Each number is 200 + 20 x the weight over its row's rms, rounded and kept within 0 to 999. Layers, rows and columns count from 0. The size before them is the row's rms in percent of the matrix's.

# layer 2 MLP down (transposed), 1024x256, rms 0.0924, rows 123-129, columns 0-255
122,206,213,203,170,210,187,198,152,219,241,228,211,199,221,179,206,231,238,188,224,228,201,188,234,202,219,245,192,234,234,197,177,160,213,220,222,196,192,236,179,196,208,224,196,179,190,227,196,211,221,193,142,191,189,193,160,204,224,208,188,176,191,178,229,225,180,220,194,201,181,169,194,231,197,204,205,203,201,189,189,190,174,214,167,220,197,195,227,205,165,222,191,196,188,215,226,187,204,213,214,174,215,207,216,228,202,226,213,164,180,225,202,240,182,182,195,198,225,176,228,206,183,193,231,229,178,215,186,224,178,198,222,187,194,189,218,199,199,212,188,170,213,188,180,143,237,203,183,227,202,199,173,203,220,198,180,221,211,205,170,175,210,193,204,182,198,203,222,205,200,219,218,193,194,233,181,170,224,181,187,195,220,167,191,204,222,192,164,230,228,177,173,221,195,242,178,163,178,202,194,217,204,226,221,192,195,205,214,192,201,203,206,214,192,215,209,177,214,198,189,214,199,223,234,200,153,161,229,209,210,203,200,192,204,182,196,204,198,198,220,217,207,196,224,216,237,194,212,183,214,223,217,169,201,195,174
091,188,187,202,212,212,207,226,207,166,225,198,201,189,186,189,217,228,185,168,169,182,180,224,160,212,200,224,181,196,191,201,194,215,221,252,183,207,188,199,194,183,216,223,162,176,198,186,176,199,228,171,195,212,181,205,158,211,205,216,200,162,204,196,201,203,207,214,220,188,217,212,218,193,188,184,203,189,219,192,203,184,167,203,205,192,216,196,224,191,182,197,229,190,173,215,206,232,213,196,221,199,176,194,169,208,187,203,204,205,233,172,159,226,184,210,196,212,200,181,225,170,191,183,212,225,221,194,245,196,206,178,200,197,182,203,201,200,180,203,222,193,187,167,249,204,207,188,188,201,224,213,229,188,191,209,177,185,193,196,238,194,187,212,180,206,225,185,212,211,209,174,185,228,161,193,240,234,216,202,189,190,193,169,239,189,154,187,181,200,192,230,174,192,184,195,223,163,175,178,205,204,197,197,205,211,184,258,212,203,201,211,192,218,175,169,230,188,192,231,218,208,194,218,201,227,209,245,210,213,206,175,228,233,256,206,189,169,141,193,192,176,235,205,212,168,208,207,203,182,187,231,201,177,226,201,201
104,222,190,211,229,235,164,192,184,155,179,186,170,212,231,195,196,193,202,190,219,170,187,176,205,211,205,175,203,190,194,145,220,216,202,190,201,210,181,159,238,192,229,205,182,205,181,192,186,193,222,205,203,181,177,164,185,189,189,228,225,183,207,188,183,180,219,183,190,207,220,188,201,213,210,202,224,207,203,213,216,197,172,190,193,190,234,175,200,202,154,202,216,213,215,220,183,190,199,177,210,174,207,210,225,208,232,216,209,183,183,204,185,182,194,210,179,241,215,225,238,171,198,225,168,220,215,195,212,229,200,183,202,205,214,219,194,211,237,182,192,192,206,188,214,226,185,220,194,208,178,234,182,234,185,153,198,190,153,195,234,171,225,198,192,232,200,182,194,218,193,173,186,250,217,230,187,185,182,187,198,192,228,192,221,222,197,205,208,187,199,237,217,205,227,196,193,206,215,224,223,178,186,201,216,188,202,173,194,186,191,194,186,201,156,184,216,202,225,194,229,234,190,191,217,178,210,255,227,200,212,155,201,188,238,201,194,195,214,211,167,207,211,205,204,217,208,219,212,190,149,163,197,216,210,204,166
095,191,192,177,192,189,179,225,208,178,240,209,194,199,222,192,221,182,189,173,199,226,218,216,215,218,184,223,188,235,166,204,206,227,196,217,200,181,184,157,233,174,200,182,176,245,203,193,201,244,212,201,177,178,185,195,186,158,237,194,226,228,177,193,195,211,206,204,197,171,189,191,213,177,202,169,193,203,191,195,194,225,185,201,206,189,187,198,232,185,202,184,202,206,224,182,167,210,216,191,181,225,251,180,207,196,218,201,194,203,184,188,204,141,214,184,195,206,198,200,193,211,182,185,170,239,192,216,182,168,204,219,214,172,203,197,219,172,222,182,207,235,205,197,221,178,218,199,183,179,195,192,197,219,159,237,198,188,190,236,204,219,204,242,189,208,212,201,238,180,234,181,184,214,199,170,134,179,220,207,190,184,203,190,193,212,205,217,229,229,163,192,220,202,221,174,215,202,175,207,196,210,198,229,167,227,180,220,212,196,219,152,188,200,191,217,190,216,201,165,181,219,212,224,218,168,179,208,192,182,171,211,232,170,184,204,226,187,217,221,195,208,203,186,195,183,188,188,214,192,204,183,232,205,215,213,163
100,222,197,227,218,196,222,220,210,230,203,191,209,230,198,220,213,166,214,208,198,217,190,193,231,202,195,222,184,225,221,201,208,187,209,205,208,182,204,197,190,200,222,214,191,220,185,204,186,219,213,140,223,172,181,211,199,218,179,192,220,174,250,182,207,199,160,235,202,224,196,215,217,184,197,168,193,217,183,213,240,169,204,153,192,200,167,189,227,194,208,232,212,200,209,211,209,184,202,194,184,184,197,181,214,171,213,191,178,205,161,196,225,244,212,186,169,199,204,188,183,196,241,225,201,180,219,179,179,255,172,191,165,191,199,189,222,183,191,179,181,243,219,199,190,184,184,192,188,237,223,226,213,200,209,194,174,215,219,203,189,198,218,173,192,206,156,198,146,208,194,224,195,183,219,222,213,186,215,171,214,193,149,168,207,193,209,253,182,199,202,212,218,173,199,201,218,192,203,175,210,204,188,222,207,181,184,214,186,191,210,190,208,187,191,182,182,238,220,212,193,168,202,205,203,219,222,178,214,207,173,194,192,189,220,204,168,176,213,207,206,209,245,219,165,183,225,202,229,186,201,199,162,206,210,178,170
088,184,230,239,192,181,204,201,164,181,232,190,208,173,180,189,178,190,223,208,204,223,203,163,187,191,237,179,178,195,220,194,187,212,227,191,223,220,203,201,197,192,239,190,208,160,203,198,153,170,189,216,196,187,221,186,198,215,212,209,198,252,226,211,206,189,198,174,196,212,214,206,210,208,216,177,185,167,193,205,223,207,199,194,189,166,212,217,189,202,210,184,158,216,217,213,202,195,223,202,174,221,216,197,201,198,224,187,204,212,171,215,216,195,187,194,208,178,175,170,199,252,177,181,215,210,201,202,213,215,225,168,209,200,174,179,186,172,181,220,180,202,191,179,218,181,149,199,189,216,212,200,230,199,206,172,186,191,203,183,223,222,214,192,221,234,182,206,205,215,230,223,230,184,172,229,202,199,210,201,239,182,201,194,195,193,200,217,175,192,182,192,227,176,217,201,211,175,213,243,205,185,240,171,195,219,188,164,227,208,160,217,190,192,224,151,181,156,187,208,196,219,214,186,200,224,227,212,175,179,191,186,195,182,171,169,202,202,175,235,239,160,178,195,186,181,172,213,176,239,192,206,211,196,219,193,183
098,230,208,197,181,200,182,218,203,188,212,199,219,201,171,187,217,177,241,214,220,204,195,192,199,181,192,228,206,230,193,167,207,179,219,194,215,179,222,208,168,223,243,194,233,202,218,203,183,177,230,180,168,216,211,196,204,198,204,222,165,220,160,172,249,197,188,181,185,180,228,206,189,195,186,218,205,179,189,185,182,222,207,196,197,202,210,212,219,240,210,186,184,224,205,199,228,200,201,205,166,230,180,182,205,208,218,194,223,177,173,213,243,225,198,208,232,215,205,176,210,186,198,183,200,214,187,167,166,220,208,223,215,222,162,207,196,208,206,209,215,187,237,175,230,202,213,174,221,174,227,214,145,195,205,214,188,200,210,217,215,214,212,207,181,242,233,187,191,226,221,172,195,185,233,151,197,195,156,225,171,200,217,179,229,184,234,199,212,218,173,207,188,218,193,213,165,209,192,203,203,221,230,173,229,210,202,177,216,235,210,198,212,173,173,218,192,211,173,189,199,228,180,205,197,208,211,173,225,179,191,205,209,230,164,190,215,193,216,223,194,179,202,213,224,212,169,213,188,184,187,175,229,168,225,205,205
# layer 2 MLP up, 1024x256, rms 0.135, rows 124-129, columns 0-255
105,229,205,196,175,192,213,212,214,202,191,169,189,172,176,203,225,226,193,199,202,188,204,215,186,206,207,184,182,264,214,243,197,231,209,223,205,179,226,228,185,164,173,219,196,230,202,216,199,203,223,218,184,223,174,172,177,197,196,155,173,181,223,229,208,236,242,183,188,149,242,191,204,211,205,194,218,205,208,188,185,184,185,204,209,194,200,192,195,178,214,200,213,234,184,181,200,222,198,196,198,191,187,172,208,175,210,253,187,195,189,182,168,225,193,206,213,193,154,194,184,189,223,211,212,194,182,189,171,150,195,212,178,167,216,210,215,207,190,187,200,212,226,203,232,216,210,184,194,216,196,231,178,236,185,194,222,158,210,194,189,210,233,203,212,185,214,176,232,218,148,219,180,225,220,200,157,203,212,220,178,201,210,214,196,218,158,206,222,178,188,232,177,223,188,198,171,169,196,218,197,188,148,165,187,188,190,161,201,196,192,212,200,186,200,196,208,180,211,223,194,229,196,203,186,206,210,204,195,199,224,224,214,232,195,193,201,192,200,215,195,175,160,183,178,195,214,223,188,186,204,191,174,196,194,188,196
104,191,205,223,202,153,221,194,215,198,203,186,222,197,178,186,189,197,199,185,212,181,200,213,203,190,164,163,197,213,214,242,195,195,216,207,232,211,233,218,224,174,190,209,171,204,230,229,202,217,201,214,189,202,237,222,205,182,174,209,189,190,221,219,208,212,205,207,174,187,211,204,183,201,193,160,242,201,215,215,178,170,230,199,211,181,179,188,239,218,202,206,173,174,179,222,215,172,223,218,192,231,170,228,175,195,180,151,238,201,219,210,220,196,206,182,207,169,224,155,214,199,221,213,195,191,211,222,200,191,190,236,190,221,210,216,235,220,197,171,173,245,180,227,178,190,185,188,188,183,188,214,209,192,164,231,210,167,230,195,208,178,189,177,227,181,173,171,174,215,199,195,190,155,209,195,191,218,201,209,198,221,211,229,229,198,181,209,192,225,209,181,209,201,194,218,210,190,182,161,190,223,196,198,223,215,221,181,211,234,191,177,211,176,220,194,208,165,209,207,180,207,194,207,155,200,191,185,232,180,212,212,198,170,224,193,215,218,192,177,207,208,182,216,182,193,195,190,241,154,210,162,226,193,183,173,199
094,180,157,209,214,187,191,187,191,213,149,176,186,196,228,220,191,233,177,190,209,216,222,185,158,173,207,211,222,167,145,188,229,171,168,205,207,211,230,200,197,222,180,194,224,214,228,237,174,174,170,221,206,214,198,190,194,198,186,186,217,176,189,191,197,178,207,200,174,194,179,214,200,226,183,188,201,216,205,221,216,190,224,210,182,203,188,195,184,219,239,171,188,174,195,185,212,161,258,207,229,194,239,170,220,212,182,196,195,185,245,185,226,193,193,201,206,230,198,218,200,174,188,184,186,197,215,180,188,218,189,171,186,225,169,192,203,186,144,202,209,187,230,202,200,249,189,208,210,203,222,183,172,200,217,215,209,239,172,185,158,204,207,180,231,243,221,193,172,213,219,216,229,187,207,198,196,167,211,185,184,194,202,182,206,217,208,182,191,205,225,223,209,206,216,161,160,190,190,205,215,190,185,207,213,194,205,195,207,202,211,212,190,219,203,218,203,208,177,227,192,191,200,198,223,188,178,198,193,192,203,199,202,204,255,194,193,209,205,234,230,169,221,191,192,220,188,206,197,189,196,251,224,219,211,200,213
096,191,191,226,173,215,205,211,208,189,218,205,208,214,196,193,221,216,211,183,177,194,179,202,200,192,232,200,202,214,160,245,227,187,181,218,207,193,202,221,208,202,208,214,199,215,195,208,215,215,180,208,241,201,170,243,216,190,204,197,211,227,175,225,207,211,181,199,218,190,193,218,229,232,190,214,176,212,197,219,211,169,206,173,219,190,179,179,184,212,188,201,155,206,191,175,179,198,195,234,214,147,178,200,187,211,203,197,174,224,178,168,204,188,209,217,178,163,199,215,189,218,175,197,210,203,209,225,196,190,203,220,221,204,204,205,189,212,204,187,212,226,179,199,165,179,234,196,244,237,179,207,222,213,199,207,209,190,207,153,185,199,212,231,210,180,199,161,177,230,203,252,182,217,187,226,192,169,228,199,205,172,168,180,216,193,232,198,238,225,181,188,193,248,195,193,208,191,229,185,219,165,202,184,213,182,218,221,202,219,189,142,191,219,245,246,214,203,188,180,169,232,200,186,189,188,185,215,211,202,186,184,171,198,234,227,201,181,190,183,182,221,196,220,220,213,227,191,185,173,206,220,196,162,196,181,219
104,195,216,212,131,194,201,151,194,223,196,221,218,196,209,162,213,167,224,165,185,240,198,225,185,213,194,194,220,216,152,227,182,158,183,191,182,159,210,223,197,203,201,223,198,179,233,227,185,228,185,201,170,201,181,228,200,216,202,211,201,204,212,188,204,198,221,215,204,181,195,219,202,200,195,207,234,223,207,221,199,208,139,212,196,215,212,193,204,194,180,215,204,204,207,182,213,201,180,186,174,208,188,218,179,200,196,195,205,173,235,219,216,172,203,213,200,180,215,222,216,170,211,217,190,219,234,229,186,194,234,215,199,204,214,180,217,210,219,192,229,202,217,191,218,200,178,232,205,206,189,212,193,201,188,235,196,208,223,214,201,179,168,213,178,188,254,194,208,210,182,170,186,198,230,192,176,192,195,224,201,247,168,228,198,216,204,227,171,177,200,214,184,192,224,217,207,207,186,188,243,218,216,163,212,205,175,183,189,198,206,185,218,235,208,179,196,204,194,192,182,204,218,163,207,204,200,206,166,189,189,164,203,232,165,186,168,211,195,206,176,238,200,196,195,184,195,175,209,152,196,206,156,205,214,179,214
105,208,205,212,198,187,207,182,199,201,230,213,193,199,183,227,183,217,172,204,190,159,168,189,191,227,210,181,224,219,184,192,182,216,214,208,190,201,204,208,208,216,235,191,195,216,216,192,209,194,207,197,204,207,228,203,226,213,165,223,218,214,226,192,207,174,196,187,187,190,197,198,230,238,192,218,191,208,223,239,197,208,206,212,213,230,206,174,191,206,173,141,163,197,191,172,196,234,163,240,194,166,196,187,193,205,236,180,191,211,210,200,219,195,178,175,210,218,227,186,218,225,180,200,190,215,189,186,216,170,208,206,206,199,175,187,233,195,194,217,178,191,218,188,225,185,170,203,211,215,203,211,209,189,203,185,192,188,203,224,156,184,174,199,139,182,192,210,209,189,257,191,162,200,219,188,220,182,191,208,246,200,178,168,192,186,195,169,245,159,188,211,204,149,158,215,190,172,188,238,177,207,221,163,203,158,183,162,213,242,201,217,207,227,207,209,209,214,211,220,169,229,191,193,185,217,198,214,218,230,207,155,203,214,183,215,217,198,179,188,195,204,200,210,214,203,191,222,189,187,224,198,221,203,210,207,220